config.yaml
num_hidden_layers: 11
hidden_size: 96
head_dim: 32
hidden_act: "tanh_gelu"
rope_theta: 10000.0
rope_fraction: 1.0
learning_rate: 0.00226
beta2: 0.95
lr_head: 0.00711
warmup_steps: 222
decay_fraction: 0.722
max_seq_len: 256
Each number is 500 + 40 x the weight over its row's rms, rounded and kept within 0 to 999. Layers, rows and columns count from 0. Numbers have three digits each. The size before them is the row's rms in percent of the matrix's.

# q: layer 3 attention query, 96x96, rms 0.143, rows 0-36, columns 0-95
# k: layer 3 attention key, 96x96, rms 0.14, rows 0-36, columns 0-95
# v: layer 3 attention value, 96x96, rms 0.118, rows 0-31, columns 0-95
# o: layer 3 attention output (transposed), 96x96, rms 0.115, rows 0-31, columns 0-95
q0 094:437517524459451557493496559515473532574441527585463522517426566504485535541496444474496503496496573522491506447473446491429537490495483474534532418489496513555442449515482497484486499534582470511551552502464532449477515556484505464572533503547530438483515454392558486508481484532531519455
k0 112:495561533415504488496488499399504496515481482529509438444577511449467491467544536557548533497470454580492481468437420451555482536476499571477519517467506441462511504564513500475525493551490552460487490431516573536458525482495450498483460503456484457501486511503470588501482572554429499546
q1 091:512581501542549492532518501422543493490520464490542465518559497566557480486483447575411497449497495412455520539591504536520479462463553507511481516518514554454461493448518516451465515538484542446558451539529499504517493502465458558430550574532427569558540481460498497502475488480523495522
k1 080:548537395464520550493486458568508441474417496488461563465432531471492447486560504451517545491542516517531510550424481419525488511542455491429460446483524558492557499472507502546483491525509506475473503453568541548517509483507535512546487400526516450496551469475454534515489486516450508419
q2 093:471505474504516538474462511473460485502484502528522517416472512514515489630502518432512485518491575525568487473443605524579549548522445488479461456519495502451553465487475476472520567519565467480492527471517517517490544469574506507488463467505557420436470480467470485433507538498446491413
k2 096:526477552461481499517494497467595512452432499538457473499547487505512486524543518507453529527542452521533494516499407548500460491377511547526512545543491469486531464522475499496471472469503491572521543565498510492424456565526394468483516526523438472596479472495592511477503523533468557482
q3 101:411491523503470502439477541540453526520450532514507533478451569516484496576505516443474498511466549485516449506447486456455583538538434525513490458500512487527554434528481464499551534520575455503536546435528516483525510497504552406568506491500520468480532360441460506476518521500511498455
k3 105:534505506435499481498508520432499496391563511491501459469560455425534519482532513495530473457481437547493517531480440500518511511499570548504540489441588453448516526468492478485535506531525543510489454446488574552465516506463435497450457432530463467507496519502468554515458528582400496565
q4 108:488520489527515506470441502484465496522507453487499491490467554522486527522526437502479553539458569514505520481464552478533595500546430552479511445453488481507505477439498514457493559551614480514545511414522579432506464510501543505531486477560468408486480393455489484499470563538474449475
k4 112:511557575487498500546464499486484474432483526522495487522551487513497431504507467463525533526432420544523533484492424524526466500498457561503507484482562519457577432542455445462523492473525565506474510427524516540442577483554485514470547460540414444498488468543456529542499550555416514463
q5 107:489563480461548560491467435524483538491560468452538434495465552548527453515546515554535525484499508428469501463601495499525537436545510498488483488459523472432491460470545528362508527521493499486474505452528517462505479503496452466468613463561503497506546483507454560557508518539519532534
k5 103:486441559465549516552490520493533478413508538530437541522484459516580497526511497412465500552516504451494554519491569504474543485485495420571507413484507519488534475465485523516501494395543488556527564561547464507536490479502463495483546444540419452485444514485493450492494469518497542423
q6 100:570550508509502532501499481489548555514574456470458499487532415462547551470526515506472475475505470481439519512527470476551471438520590455551520539477503455504522524527548527474476451444500556461533420514483471496455486430472496589489519567500445499542467591519558487530478471565476482582
k6 092:482474450549550501560459495558485510573482453528503522504501534600514432555427500558464483506512485491504537497531519518522416448496452505499485502582401584470477451495544540561474447470520458466475550472519460475499508563559481438522503501513496525582534476533559486447512475449516512508
q7 101:436505454481496552462520494425505496513511498500548513449430481497532496558521451468474491455502565473532481505492497559603523526572471542477475477518499526448543491468485461421527543511516534448540485507539515456468525427575465511472533512553497422516531430537536434497460609519430508504
k7 114:475441531488447537509399524470505514426530537528509533551534455491595513556468496400478491469577466534504540512483518554502464473458513523570536419451535467446541466484482514472505482482507489583512512500496505534495505517509398509501524416534453437539487498492517526506447565490475551478
q8 119:516570482529458547464448480544489536543595402440529483462499505495494538490503450522539518504441502426492472494535484569608521439521503516514507464458503502423523535510541518440445547524484491466494421457461534481471443427517481503508564543540447472498496519483529530503523534573506453542
k8 096:439463505538486483511455515462551499480493537505477580499456501499507487542516507452460585472551594477489541467505556482490459485454465412555501456497441489522515448498429549574458478455486412554495501566520491502538535590563405520471515494467446460528496513505508498490478518463494545447
q9 100:474498448469543444508490521527504450488480479544501486507525608532471442515545469447575522517481550491489473484514515480424492565499465522490455539554508569503504483507460487537473543577426469502434506510542522542536517544582509457455480485463504505407526469453459540402544482479527483418
k9 120:537476479505467477501543510416515465493529538487496506448449451519525560465563551493495495505472517405564477506485500502456540503476633473440502476510524482568503584449465476506504490531520542573517452577438488518476515446408496497537498531511542542478497535465561513470508452537472481572
q10 097:568570483556497555554449454550543547485482513478494446447530421509552514447480469562483507461510457454481524476520481449569469491484512460586516530450512544459536495510483493521509456436449529492492453502471398538434480512445485512503573489535521460525506530484461510496542440538584542546
k10 095:498505506527563522480475484493519458540460507502523464547500451496490503533438480509500561510500506526424636496511462505565511415543472486495532526493405536429477458518503528500436530524485493530491496418517562483473426461581456482464485498557492473545536575531522500506491545518416544550
q11 111:464494479526490499433465545505512616508553439426481468469491521456448519487483430458531463458446611448506473544481508520574552485496536518512494487471475466470514482520517513502478557518482560448531456529447550530487495473508526493480550501572436472560476461478579459513508584483446478463
k11 116:495437518507469573468517501439509535492472505496492590434475452527530458554526449422513526462477549517482461422524464529523445520495525460550529502518443477472510430486419495533506493460475508546468491559487539522528537549596465479490552471553437419479502514524448500465520562530455566489
q12 101:493534473435462525506466453508472508523376501572539560482492523474506535527508462498486539501500492540548440493477534483539550601549524533500489444516447489512584450496495480477513502498530514478526510553486531464456491472524521441570516472565481464457471393505429428459504560538464472445
k12 075:524500496493525520391459464529469487538504489435430514537524522503500410574476457464464545487480526488463554454504457493526503456543422549538545507468464496463505441502436518504463548458509486503497510456546528483469530544553435498478475512512509437536545518634478533542457573562501508517
q13 104:546578519452530555537477468482491535462550481477484451428490493462544514432554492530437497535507480442439546536535476493568490479499546498541511529475469476474544493508514561483540446482483556507492452470490448491445464547390446534527607517504454555552495498456547511530522507558541472556
k13 109:467457446535550456493535541499499490511496469513477560525442515551520474502505528509472517445481595436515529442532552479505510507538488412474517434597408527508440517489519567517470499478513451551444523547519456478530497513521495499455477556468525527528455540568546504446556448413559511504
q14 099:488529450530480491530438495561455507476415527512575489586518491499424491491476512491528522554523490532527547514500520439440470569503480519514483528492516576568524469456478502526484466485536449491435488535434491547476498576545589499487461475514548468451514453471393476540520448454558506457
k14 113:570548516463497503471518452533443502525479496459542468507579483432506482485515447526498471555458426548506451487466465479569562456537475570487516554458507523478582502502461473489540531464501519449507459446495532508468465460499559505535556531521450462495541501544527523616450519553441452571
q15 101:525569537468503600455467492452489522465493454541490531484486546465487518504571463458464522490546501518517452522491479500544540512533506511502534482493528499489547497458462501418490527551534535459529477539472513472483483445512500427567557475578386463501498420493477510519487577581446407547
k15 090:439436489531490542447476478472481561476555528514502527468497501524531434623473439422463549414524560440528498485530495544507483477507510539550530483505438527484520418504474521551463453523535474520507534507496568488485551493584489444477465451522474456501493485589441490517475565501462501501
q16 132:545557515497580458534522516488491434505506524536516469563534503518463451423550571522495495487534444500475567421512465438432450477509502485484466545556500608496500545451532533467456501511467461471469474506517506483501487582496495507483493569512556563502554548524552507524512398521564528483
k16 104:530549500531498408503469497546561473530475463480461459539516535476487478466436509568510522542479504487498512496476529449476545459510430549447449430573485544513519599544530536492442540505523443415484510462553504453521524479487547515527526547469523604524436502461576490497499445443515512481
q17 113:521506537589536495498493537574552501479507493469426475492528454554551484438479489506507496462482471422474585457506513513491491454503453487529492592454482574508426544492540533431459541486452479526500531462495461478574502519453462480435488511475490517463523591543527576527528433543502524543
k17 090:556529541474506539558404477514502546482505467504546491499524476436483537524471474482455491549492486565468508504487483513545503463464483591586481450452486457495504459577490518543529472510543500421525454466490531533487559492554514532532530430520445494514433438463453466533404586552467480509
q18 116:515497542582482558505468525513594536465444425572500488500502501524495539468468489517515565528516494585498545456462500461455505523529496508527426566453475532515441451541433549531475568478440480521462496515491436451536565505476512502520502433541453533431514489438492525498510440550562522535
k18 130:561553467478487544546483452429512518507568510552545465482518470457483592506626461497465495460553469519520488476552532508530562452441507521513530503455520477457453527493482503515504450545505543476485482515417498520498444458502501486532517478558437494529495458448428490506413512574544469567
q19 105:481528519457423499499496430486409455547521547487523504505513555460453483548517513487473443474505495489553434513482491516574518521463523506476553465563512522453575486453546429427544424494557540510527498480472538533436465516515479490551527536468523426567435494493572452490457512462481462443
k19 069:419490561539497497486519544493435461501500501518443550526484540516521412538391488456519563541452513443478545537502484487503463500561503527527525542559483581511552486451467496425548548507494492503519515411560442497451522470513516477443445470490468502462519519551564521576535521455483515473
q20 112:527516571458612547434513535454504582469506477543464517432455488490579488497586487498568535462510562508440502476462505478510489455497512434505570543442441429481444486507475522503444450473520481502469508480560482494527568487570480496482518446490498463451505490492411524471520519520490501459
k20 121:525481500493508563454452478506475560534502500535543405516559446540512560534487466488472451440565484520450470508542430576455496474475491506560489477463519464467442518491559476509499477549507531577513493471494545540434467461496481496499493445547505465480544477456446450376479522572471546530
q21 093:475498559455549499521457494506507481540517496558498522478508559507457508562542528433521491423527449455523423518441527524481557467531508477455476535482535503499478555485545457417471554596550516515544553567475566480512511485548504412540474550544494451479522459551523523521434539555497443467
k21 085:479457502585468445488467430510456545463496477525492550432478603526459468470445517489481550501509573461522569492487521509511409495465475555513478492515463428493404489510495502533427495565496443470445569461456538543562528538527443526490442471498552544476489487521453513488502533520497513479
q22 091:503445521434505478488472414496500574552549535463523514412573497498518512464514447565509553512513485428473492566433544527559532469505571495488582486512487430468526534537530492561495484518476433560451483486461485563467448523508480570498485452475438536498464513473461520505489537427534517496
k22 098:498528482519422460465594503474431474534511566516528589455501494599489540501491526485504505485474550479442489496504441470518421498508497394477509538538455501482478462489482497543515525533457547614462559475515502510486468520511502512459482553474514458477546570581498454445549504520455489467
q23 096:542495515453572518528453512432401527470488507540452511496531523472471475461581455470549485504538472508470514492502399471538517467582486477524444534473495498459497524411539501433437503471516589559491517500556494558489529534495437477478523473507500466559515537553482561572514478556475482461
k23 099:428434567541469540486538476499408575518532512522444515461508477537508520533490499441522459449475470434548512457556463544463533551473508561493541448537435547529550513514535460517503552512550439525495545504526554534505465474519489426545484467534549532402472451496516473472541474478555545507
q24 100:496522425491460481469490535518447456470532537410481483561421523463481447507541513522506568504525580500545510508547477454518463476459453497558520419512495497470572475433425534541514499418475497483516399491562504517453481554463510542538500483554538488561475528509480448544535471467520545511
k24 104:496513608457517460484569548521520514511514503446520485574521438484546467532521512494515485545498432495542476544529490503429589535504499457463516492512496535502581544504507486518544530407525475461519442563586473488479495467506523461430580493485442488454521441516515492489497445425441497551
q25 086:475495477575475438478506513528559527456449517467429541456476504558528483520450534504528553529479600436444583519486497519470552480569471500539470517541488516531532456433483460523497531451562473566505481541484468517513460537493528560453432551499545488453397481471473548488540502469486550492
k25 091:578482485467519473544499557539506496463485479454541508440529434518564551447557488487508447613486402490529538527511461522480503527400503533512499493427558430509551511490448481509590530403485491474476477473483525502461565479496529543505513515502482455443527511493464473559519518537489520533
q26 106:508476440537497472502477479470484505459453454474478550460485504563517499515459538468523409479475463531585500494537451543539431473623466473517438516512476543448510502399555463456498559570482576532481516491447484523522472527514512463522445499534540551524465512530525557499592521526497510526
k26 107:549436457557468558508486477525478515486492486512432571424518460513507484519479479452506490507550478423570539500571514436454510541445496526466532501539511440566503500447453464521508554509523436449548489583443501503558569509534506495539436445511492502469442533457476561546493463537549544473
q27 101:522413549480502517419554489464441499539550537493457509526454511526578476510487492518456449528490540465457515513469528562539481476443482563499561392470533488526521518464533475446510503459523467506602570465532534500527440393485474521490474508454527478486491568551556509453522510513463485520
k27 099:441538515491562504568455564541479521475536501439510441535534493511496474518468472477507523537501500469475539564525442485472500519497451467604446503408562542549489445554511513550520465458543502497547472487573465454417525560510498536455461495456560479517490496456491463517542488408480495429
q28 115:484457539517543538544535517451556457445607479466508521518522538527497531545497528507518523500536464505493550546565527517433466454556497412424518455515490476509460520519550522498562448550417527507537469544518563471499453463496485502474477403530412514473545445474440479529518519483445476510
k28 125:508502439492535474540507490543502485517480518503481511444466577597524468466578438497474462487571559508518433448475598570411481497445507459501463554507525482475500506480519521532424531512476494475512570513490485501621457535469502482505529484537488532457573434477482533445502490500529470478
q29 096:533445483473484547532433459542558567509539432489532520499444476483484515481488462476503555466488500460547506459469583519527475468502444560501562488405538445452464544477480538537448588567517480547463594500467454491576503513477521471535477469488454543489482488482544569479450518526536519536
k29 095:568493472566462514483558464430543524491503496575465504463474447485420535483505529532509528433533564498513516567532524435551460487423517420506527558472483440505483483516492526546540381573493517489453498555451539500520463507545480514445497501450506478511489464474449486433494507577512496500
q30 102:429517464488551477488453530524462491517475536514485471555523504547484460494505451475584509458540521489482493455469435465473543424552483508469480538486567583581534428476527451394425516560499560514554462493525532545492514487547539480446430504521562479454520518508490516533484455469509479434
k30 111:537493538492458472488475520566455592494500476427479495524556525493512480480480489460515445572465439496490509485431445495497498458473460526525483460504472454500559575557434476600464521480528461434501496493490541562524491549505499437600544488521553489494428435455509483583541526515503485519
q31 103:505445510536523503520533483524530550477481471565487498440531495581556461538446449478455521485536424485448505533465441575562465464507449534513455581499555501503439489569542508513497505544467507534553539507484513488559493411495509458457420453506465510490538493479486600520450526538512442539
k31 105:507513442489472535556459451445489603488584531527567519477456547498471505501580537473488482433480522437491554490511567477498469479490530459532522506485464410489449494508488499540419462584482499521481502506419501518573455509506460499556415483467533445493482506471438494497518500528574529478
v0 103:526514507410530469560455487449531497498528572484534472475460491478500513490469548462433519489502512550440504552457492452545542534449530517506420478540494512487483513486457450488514543405484527473557508514559507474505459460593490534516473525543492504581554489431516375507510513458515580505
o0 100:495598543451549457508539535484514473471498511544484481491507552453503480486468574526551495563509413535492560481429517478548420468538534534460504572546479496483483496468479440406487539429488477466549508499600447487463548472578493483467547519530535502473448509482510501512433508521518511454
v1 097:485515469519467515447513547453512478467497578497438506464418459453462448491537548531573564469551549504506530577485539505482442589474501442516450540483474541554510446488430427561498493482466509545568492483536509508509453517498445516470469506489547517497559518456438508505556462514538561438
o1 101:482553520512436503497458548465520482508444506586519536510492470416499576535451519449615491529506548566496473490452524479465518539556551498450473520474470503560507553482428498514405466441531523490522446522450425521484488498555511521538528476582485484462495455479500490519461478542462560530
v2 117:507493588507488455530497498441500539495533494538556532523516526554580454469521494467498468564454472517579498502500546481512472468572476458510469502500526510446486465587426507595572498479481486471432492534542443464542583512507476447505471470471524475513602474446513432472433508492517488514
o2 110:536544509505536593468494498453575547496503527488527493479484428473488452477505454451490543457464512471548466574486508513552525513463455499598481521525505531468460436584443469529563466463485500478511495525561474489460566427540480443528527498463521510535485527464468460413482446445543577508
v3 093:476527516505463579501528570561520480502522531455441527495505502482481500446541497524536539430490544581379450535543474488524456517438459495500483438461476477567485455457472455525430491503480496479581447415504475495490498458466531525576567503486564477483542544511486476518540460519478562507
o3 092:437468545464502515555531517507550469470482435550482516536462507471501490532490492530570513530558474583491459437545508494435502509586492453592447496442530439514484524448481485449395512495500500556490458496476456537545528527480545461565533488603479495422471485475477477487519484531504540543
v4 084:502487506522439476433501462481445524517556580475573523457477462533509480437423547496552457541490545509490549414453494492534495509536576456486511442497409494561475523491428458458512566568448487517522445516534507506495472479490467501483486515530510463494542501468469526553479483474432605468
o4 084:535540559467448552527509528517471524542428468516515511541491531399537567545515526518500520417474493530499477480549502540468459491496450546468447437540452502477513481469519440521438488498479533427583497487532473572445458491524551499506561526601556447401530501520493488499516482494509454510
v5 106:472473488476472482531524516455494462485570450586495530547548477473517429617500458469447452586491514503449500512480491522457418521465489503492555558514507572487522514437524527493539495499513489486491517530434496481526529461487497493456423597537479539518443542468572523493474536440509421518
o5 104:459450429501477506488436499518525485501518510478491505500494485494479516483505465496493471504472545417506561521469528536569443472392515497467583484513498567544486505489506520535583464487480483483514428508537493462541506473502495450535488524461507552556482492523540531565492640559540396432
v6 099:545433482513480497404470522428493528459564536525462503470469521527475446471469497529472528498475552512517517546442510442556460593538549508489455517518418503518578508508543490553514537440480491451465542453563485543500427490530573480445459511470502479505496497424447526482583506498536488448
o6 099:509560499518473508473482573471500524451486530565513451425458497429484533482499603455491518513526626551475510535495509481437488524505594507404506482496499468532558452506522482476529442428527476467540482566504458551457491436513542502489541531513508465516490526463525512532467432562516508526
v7 105:478502424531483514512493513556472430476469502467478529477534468527484486476520558481538564508579518545468485470407445512549568543457507394507499547461532479487534509491483445499485502474510501584519508536498564517464554508468508527403421489442513460492439579537487531522507480469502541419
o7 101:496509528476442444491420528563460545563453456573524483553538497521566563504508540476505461512530499495471505486495446546462519534548504456432412543483476475449496505478470540584444482461539606474474412486488474488536504537547549516496500512518459577459494521519492439537489473560506514520
v8 111:507436462572561547441527494497466453492516542485465515512454531485453502484464497496499432432506493392574495566582535471499489500493524462528564527531445443618496494488549541519419518517486515500543440470453498546547451518502471461529529490509514446453543468507499570489513468493498510554
o8 106:576453527526485502485512497503502528465472549517407578568513530456442562477548535507479529445511597519474492549546490452425540504540505497533535500449540514542514502467498583510480468538511462553518494516465548460437377550475510493483509492504465480489524437451504500415485472486441489495
v9 109:510502518512562467484433455504508504540530491461556499538504636419401470487513530512447463537462482516561470480549491502534521504525478533503598568546477418528493534512549481390516479521478484486476496474470474494507470452478530518516527509536488449522489430517562500473461513461475458568
o9 109:481506507506563459452566499463545526494543490499450518515486552516538487430541554561366548489491438482514474509513508465481516513476486547478592435496562475475479546507580446521499563565440522498446487459516467482489485491468472484428554504493530499564456483483549556439470497471500437527
v10 100:504508559478465475498566477590460550506461469558512532520531393535499537548501481482453491509496466518485504467460452507534572435566460474560530428499486543427431539556474594478492478420522528525449506509449502472523530452515476508512454534447438488525433517521520485469450507469461482492
o10 101:551524526532487553526413479541478517504490479453564494491490507528475448491469495496398498468507453468483537499550448492603476476491455480566499568467498481447420452455532492469585490502506500472454566506495571494522545487531504490485439466449519508460535547540491525524543615502519472432
v11 102:476536565514486577509460526494550451492429558473473511487479512522463501490541550479544595393540485428441539532518470514450500477446496482468531475489505491494470481400457449489469504578516532515535438499566502479518476541475426438474559467506509462498516556533538544485510468492506585483
o11 101:471498516479497435547588533483465527485457492482499531558500530546498545494465449461647482556472538487502507445495515449491585491525426516518456510468493479572476572455444476496364502515497493501505479465505547467514457544562518485531481473525545485461526518508489518479505459514431540521
v12 103:523467429440568462551546450521513474484578467546526513487532489451594471508548438512486414516506450490532493458553496567545493449516495522534548515504595570407463498481522501479535517481587491473451462497499469473472524463540516485514471526551469486561548457489517488488438504492529438517
o12 101:493483479448542458442475441517462500470571529409503578513531500504485451546562489476410474448475449417501478557485523515576437482412491488460552526511579519500494468467452493474582497473547490450531497542556488506514503484520482489548477465502510534580504484525520520473474512453582524475
v13 086:488494437498464480500520450490465478544510530466565502425553490558472523459470499508540478534525526530514555474467539478510521532491555461443430565487511474585473475527394463508568550509453484561489455497541497481517532476451465533492523445594460491492520515501487457571533501448491601432
o13 090:530534574473464531500529492540479494607453505579533502536551492436529533527542479519522512468489426552506445460468458564513526506540511524479483469555448520429536508497446476545470472500514559409554473471520424523446518513428478460512589536560474488470455530472458475527494483537463466515
v14 110:494497467498452525442469500493521534468508498435527575487452408491501495520472497504463481446446514502443468410534527499503456471453489519497459384466468486610482539513572543539492534556548509479567494529506481494531502478510590466519531569548548534495407506534447518502503502551478507493
o14 109:448463443507489530576523499482446498449475518470492474495506472442496489520503513514502478463462555534465558438549564536424399518457472471548494475459535516495549457484568551478545526521464473552476598486508516551489532538429486493545458473521568470460512478554445495592533555479506458474
v15 089:531426541482594475514502495554432536494508432548517503532515465432537523518436534501439440448463454505574486513530488514445535483555448508505480494521583532431510577478591525513500472474470529449478488479432516499454535497553534425498509584525433523483518499485456493475510536485484466522
o15 090:458435466516529564497505442509489527444592571428503468469512497521461508521494518529404444477483458392513542553513508510511453489471509504520524554522523538464492465480550445462565527510536475470477545549491569487493495476547484477438488540495505498562527492493548437512494598483498485403
v16 110:466499493459428466495565544479508476458500422546476528463531443507455549514478509474552569523516475525504488471566597516517439510494489451499518545461554478538480497522489544463591513472542494488402528520477501530503507543459579493411473521541474510491396530569485511533555489457509485455
o16 103:474502481515438524473484475571491509515484506472507512513550449516533515506492481479509510462534543471459489514498450602501561517486482500502525505481455534517513460486513600499566476500513552374467518508472469530562579511401509429472445477467472504561509436545481481600517474591498462502
v17 103:524481471562501481514502454546475477505431460474523491557485503486516535483495534502469515410563556466473537478486472475494455550510575475492552382531585567474518484472489434474518455479414485517499512512548463492498458478486432448454484452502501489556579471488512557487481494452515547602
o17 101:530505526544512464445521523538455534522539447476509530494460515549584503505426489460578457425489499497510542590491486539512545511496532532428478530549474465537512431487484461546430530391512476524538497420543503532508472536507557480513542462577495493470439484455543533476544466487517536436
v18 089:529528492558467461477520483511465526548443590590517572553529455480486494459521558493519488530527494613500494459429440520471498514526455483522522487509502472513535502552473496437463493517541484563529439473429517536543529476415429542461456492444521483431464482439523527471563513505485546510
o18 086:493587560524498533494442538461497515515473476549507463533477497498532542499501488468424497485496478483508469441550478522540470463555531521518436454521545458506476528513535437564468525495460559490503422497413476578565483548475517495473587476525474531416562464500480438480549599543471507524
v19 111:538568520449534495518493548484508482482444575491518517520464471497515483453526591446595568470531476526471505499467509484500477532499542473533417441486480535489545477482387449483511529507528470566512454495514484516481517549528396499464465443448536442459574475503473494481561473539510563469
o19 109:536629519501486501514470535474473515489457453518523484530476529524497551584447490433587495518504500505471464477511527467513516510548505526508416490519511487522460509465425481531442572476540491500508468523462465544503527503585509505487546493549490495425527467494483443456445385495514600549
v20 105:460495476478542533496520547499544490510496493530486440468456563554382526469504518496478559478495528511576484489524471446529593488603570467509427496457495517530487455533469497535468553540434482492485494537505504501501426569524512484460505480535500461501527395393511479472546485470519477520
o20 099:520532537479493475446527490523492548506468534482455543469516504483466524454472515433469638515524598508512518508435500438520566480585504484516578525514447481506565480491541458498507550523541517509451460474507540552417507541541459495465464527484468467483437487446449506469447437452537540527
v21 103:501500562516535493454481459494519536488504504460484502529477538440499486459539496562469533497439501642588467561452507563493455443510488553459459532501556471498506555505596436549478444490533521489459440489508521556508486475516550517502541496472548505486429436431488492453465500439540497516
o21 103:479452571428605501496572509416514514480506533557520486481418472500465497421458537504433444559487456511519459492460462526457496529449532547515465487482526512529558500590548418489506494489533572533427497483473474545526514483494494540486514471527529539561507445486474488529514537493495489584
v22 103:507471504447426517478503503569502516497536477589409472520478478499592557511459447488504424556546507556454524517486505473503486480447424531464413509489548486497533475486515502550486494516484510472562601498492482489404491457482456573557494550467482538510505566507522486543473524540446474514
o22 107:467434442481440472546475526547569423530513489480441436486480468458503479579502468536473487515525411527542485489515519528527476423489563463545462502492462508474535509540508515458496477485528472485530555479529487476506480418493547554500532531537426546501509525505486456526587586569544557432
v23 112:486541532516482467479540535436478476510549465472499510452507599544497522508541510484541517461473487478529510513538524528508420530504441568466495505460537457484596479568500511537558508576559469468459534434514510548510492496466569512482538439418529493429473520486451521549482485572547455412
o23 112:435503496529510488459512481463532413501519495521553450444543487491522520466532439504548480547518568497511426526534524500460530595480479510531449374476531515475550521586512556476549465545505516500478509511474514497558525449427463548497519489445487517520519489487478491502511437464485508631
v24 105:457552574412480564507454577444519511542520473462468490484512561518529488479503481515550483501487454530430539481525493480478430475544439501493499469506462548496478494488467501433538508598543496479495500526454496473435489626485510521577534498509566505497486535449527524449601499555508491476
o24 104:425477407462479513545471495485529467440504462450510510488444493560502509566468428478564585523530521485551500459541594469488521445541470493588471429510463514520493551480547486457486545548469563541499493568492527517470494498508492483553469518485544494510564512533524496458492407499460451551
v25 089:502538518488517520573478454469501503501509485536478425498533437526541531572435426520402449520524518461515545456574456504476581450450473550452483470506520536396479512534506555502484479462509519503519504549461517422471466504556482486493442506528423577538494560496518531501474542499448464500
o25 096:480491444516534473503496454536488455518512544470524478495505492529465419510530449508511501508476458460509557507486508465560451443507484481418495554519451504461498487516515493461561465485490444489545562469552565481513519507527486522508399512446491518557521571494540533547524642474463473378
v26 101:503507383542557524459538515517571400482483527538518547499469469529511469521505508532551558483479489389524522537515563492470417520553575485522498504503484552578564445452536504539475544585532505496488474477478484521513507502437438483492487491553498472467525428479485524550486495482520502558
o26 096:547531479508464511460519526544475538501474524463472607523520478447451569531511476490484454431466610497473511516464514495473522475458512501504568490522520510563542498521446591584486536543559441511518420482456523521460415517457492488529538455514444465484456470517447515462460452530528541536
v27 092:523560540441531474521495509492431473481514408541532460473543504519514582530424505456382543456516546496542494455538462573539544449480487507451528464526542533404517508511509547488516474479510508443482521545535525464463484509572534462465512524544428556525498498543521469476441519493493432521
o27 095:446476471512566454453543441572460493478545521437535485469542512559495487460482501522519507491484505442487570533488472513567465478476465493434501538500427508453469482514507480437585477495484413465467545477553586491530535473534470544461449521445549550554497547512542523523528541440522495414
v28 104:520483460545514493405513515493533479505438528483508493539502455526444517501474531508417465505521513490587417543496480511495592503512508394538493483533506513562482486619470552482488520419518516491520453556497498514542516528523399509529461483489466473548526397489485526526474522476542464522
o28 100:569585520554524495417480514519481534468450543576474584503512485453472518438516513486427545514477475522459476497472441472529538505512515499472530575476474570483442514511512517499585529468517462585459516490484538501444533577490448520437537496432485496461469520485482566448486536437526516456
v29 107:490554514546556521528527509545529427487484442511526495490509507472450504531542489484483611466500485515515484471531497542526445524578484534524597494464537513429556484454510497451534474569561540446437422455455496486516523581487535448409441480485552483471468440487494498479526473461514465532
o29 104:490511481499538467438506470568494508453527491414545573513463446584501559431483482484464492460507603401465569546501513508508535518498410514478499504486508452551491471465512508562499557531526572467475425519468508543583486505489508474498431446480529527528489467498504498496485441507503522564
v30 091:533465472479494513516478462575430498537438413508523500527575499507518539583465481472404387498513561487548510466511461471455569540523478494462523429495550505482523505561555560476496438453460469512502522496460498496510473444519552474488436477464436527509472523514469539517529530484491428545
o30 089:495484491574508505426450440574473493522591509493515451468527503564524454463523480488444471463492483465512552532497482499520508531491532475453493492494499489420530431475565490521582536456509502558500545498490573481515519476452525463488516543488464524513478551462520504524550604471462429374
v31 095:478523418537521583571485477564510459491481537409479496439520457497527548533449441477586572448526488427467526526554499499489522473495516550465546492492529477503534534416563502483456489547536531511489469435510485490445519552454523458452490502567560494466500557512497518485433487442490532535
o31 097:543416464457512464530563499570497525521502479445520546582518494551509533522520496502531431429524521511465579499475531546447527474502481482468431533522495433542515492466510600551412462510558553449544495489511515463551447494453560481529403482550489522492490474493464503483486514541445502530
q32 077:446449569438550475520481539529522453448464502541520515518560528487481557556533485458458504562504511527548482500430566488516527541566464546542514498521473489473490472553494539472516426442503444558511541521502474483493607548515494537454444484488501512563526487463442505485496528506454499367
k32 078:528457529473532538503527497576560529532480569544474476416471518514522491458487557508471526459523450549460480515453484542531556527511581564450502493520479466461436564522548501546586588543524431463495498447533492430515466466503506488483481479488510519449505442467452601474527478532544524527
q33 094:526552496439447521554487446491501508547571530495493545538581501512529486567538514494532549531479430503517514515553453492544507559497558465514495531457519536451529498439473435458527553562476505488516514488529523483486461524457426471536523441544467440361538546431457533475528483516499493456
k33 091:441525513544463485495518492469472497440444535496516479553475529498482498530430518420510454479513562512481460506462489500511482488474466501541453491512504526483523465534458510489512439496446601432486534559491561548479560527557449476449544508439510449583511504517527403547403532499456519412
q34 092:606472454482421524529478475491524542545514516450446443527516513532500408521486510508515532487464425429480575492525478511550488473452537485449493520485539489479568530419547468508548573576548502461496470458540508529508432566501494483485525499479489492426520481517557559533531447555533472525
k34 084:462596523519523491527456523465511406513568439516556541525532442548468538441537529502514473515424490526523530490515555481445461528526524423473468554478441542551486441475435540466455446450446548482479471530494526530489571524495524490505474478526500492535494508567536389497502498500433495486
q35 092:540503504559534483434493542540541528428412462466456501456441492486477491416487544474469477457497580489419493473536447507459458469482542460532461448548521469590518506571550602519481488444525506505509478467509468496514490525461506506493510537447475508619489464544532465556525496508498485504
k35 102:585504447475528526554594491512574534531510485494450540468522481487510503468553480585494519509472446538493513519504518491520543511539548486438543514536502483496454554497534487543517548534499434500506506468537459426553430462497513515426412490533491511393507521488437545479535449523536458585
q36 083:393471537540516485521470538477499462507528512540555567481559471426558582526508457524466523509523545555516484515437524518507533521500532491526508494579456510446535466469449445499498491474439495507499496556517557448448527487515485537512506474511502494442513490389378485436499570463502527479
k36 093:433477557521470489459460539491461498465467536530502481521412544457518494467517527420498450532536567511583466465446504497483438497468499549546511455557520493453530488533518504477501433491511564448500466501482521558481552474498487511515535528475525464586544484534594558540442549445478587449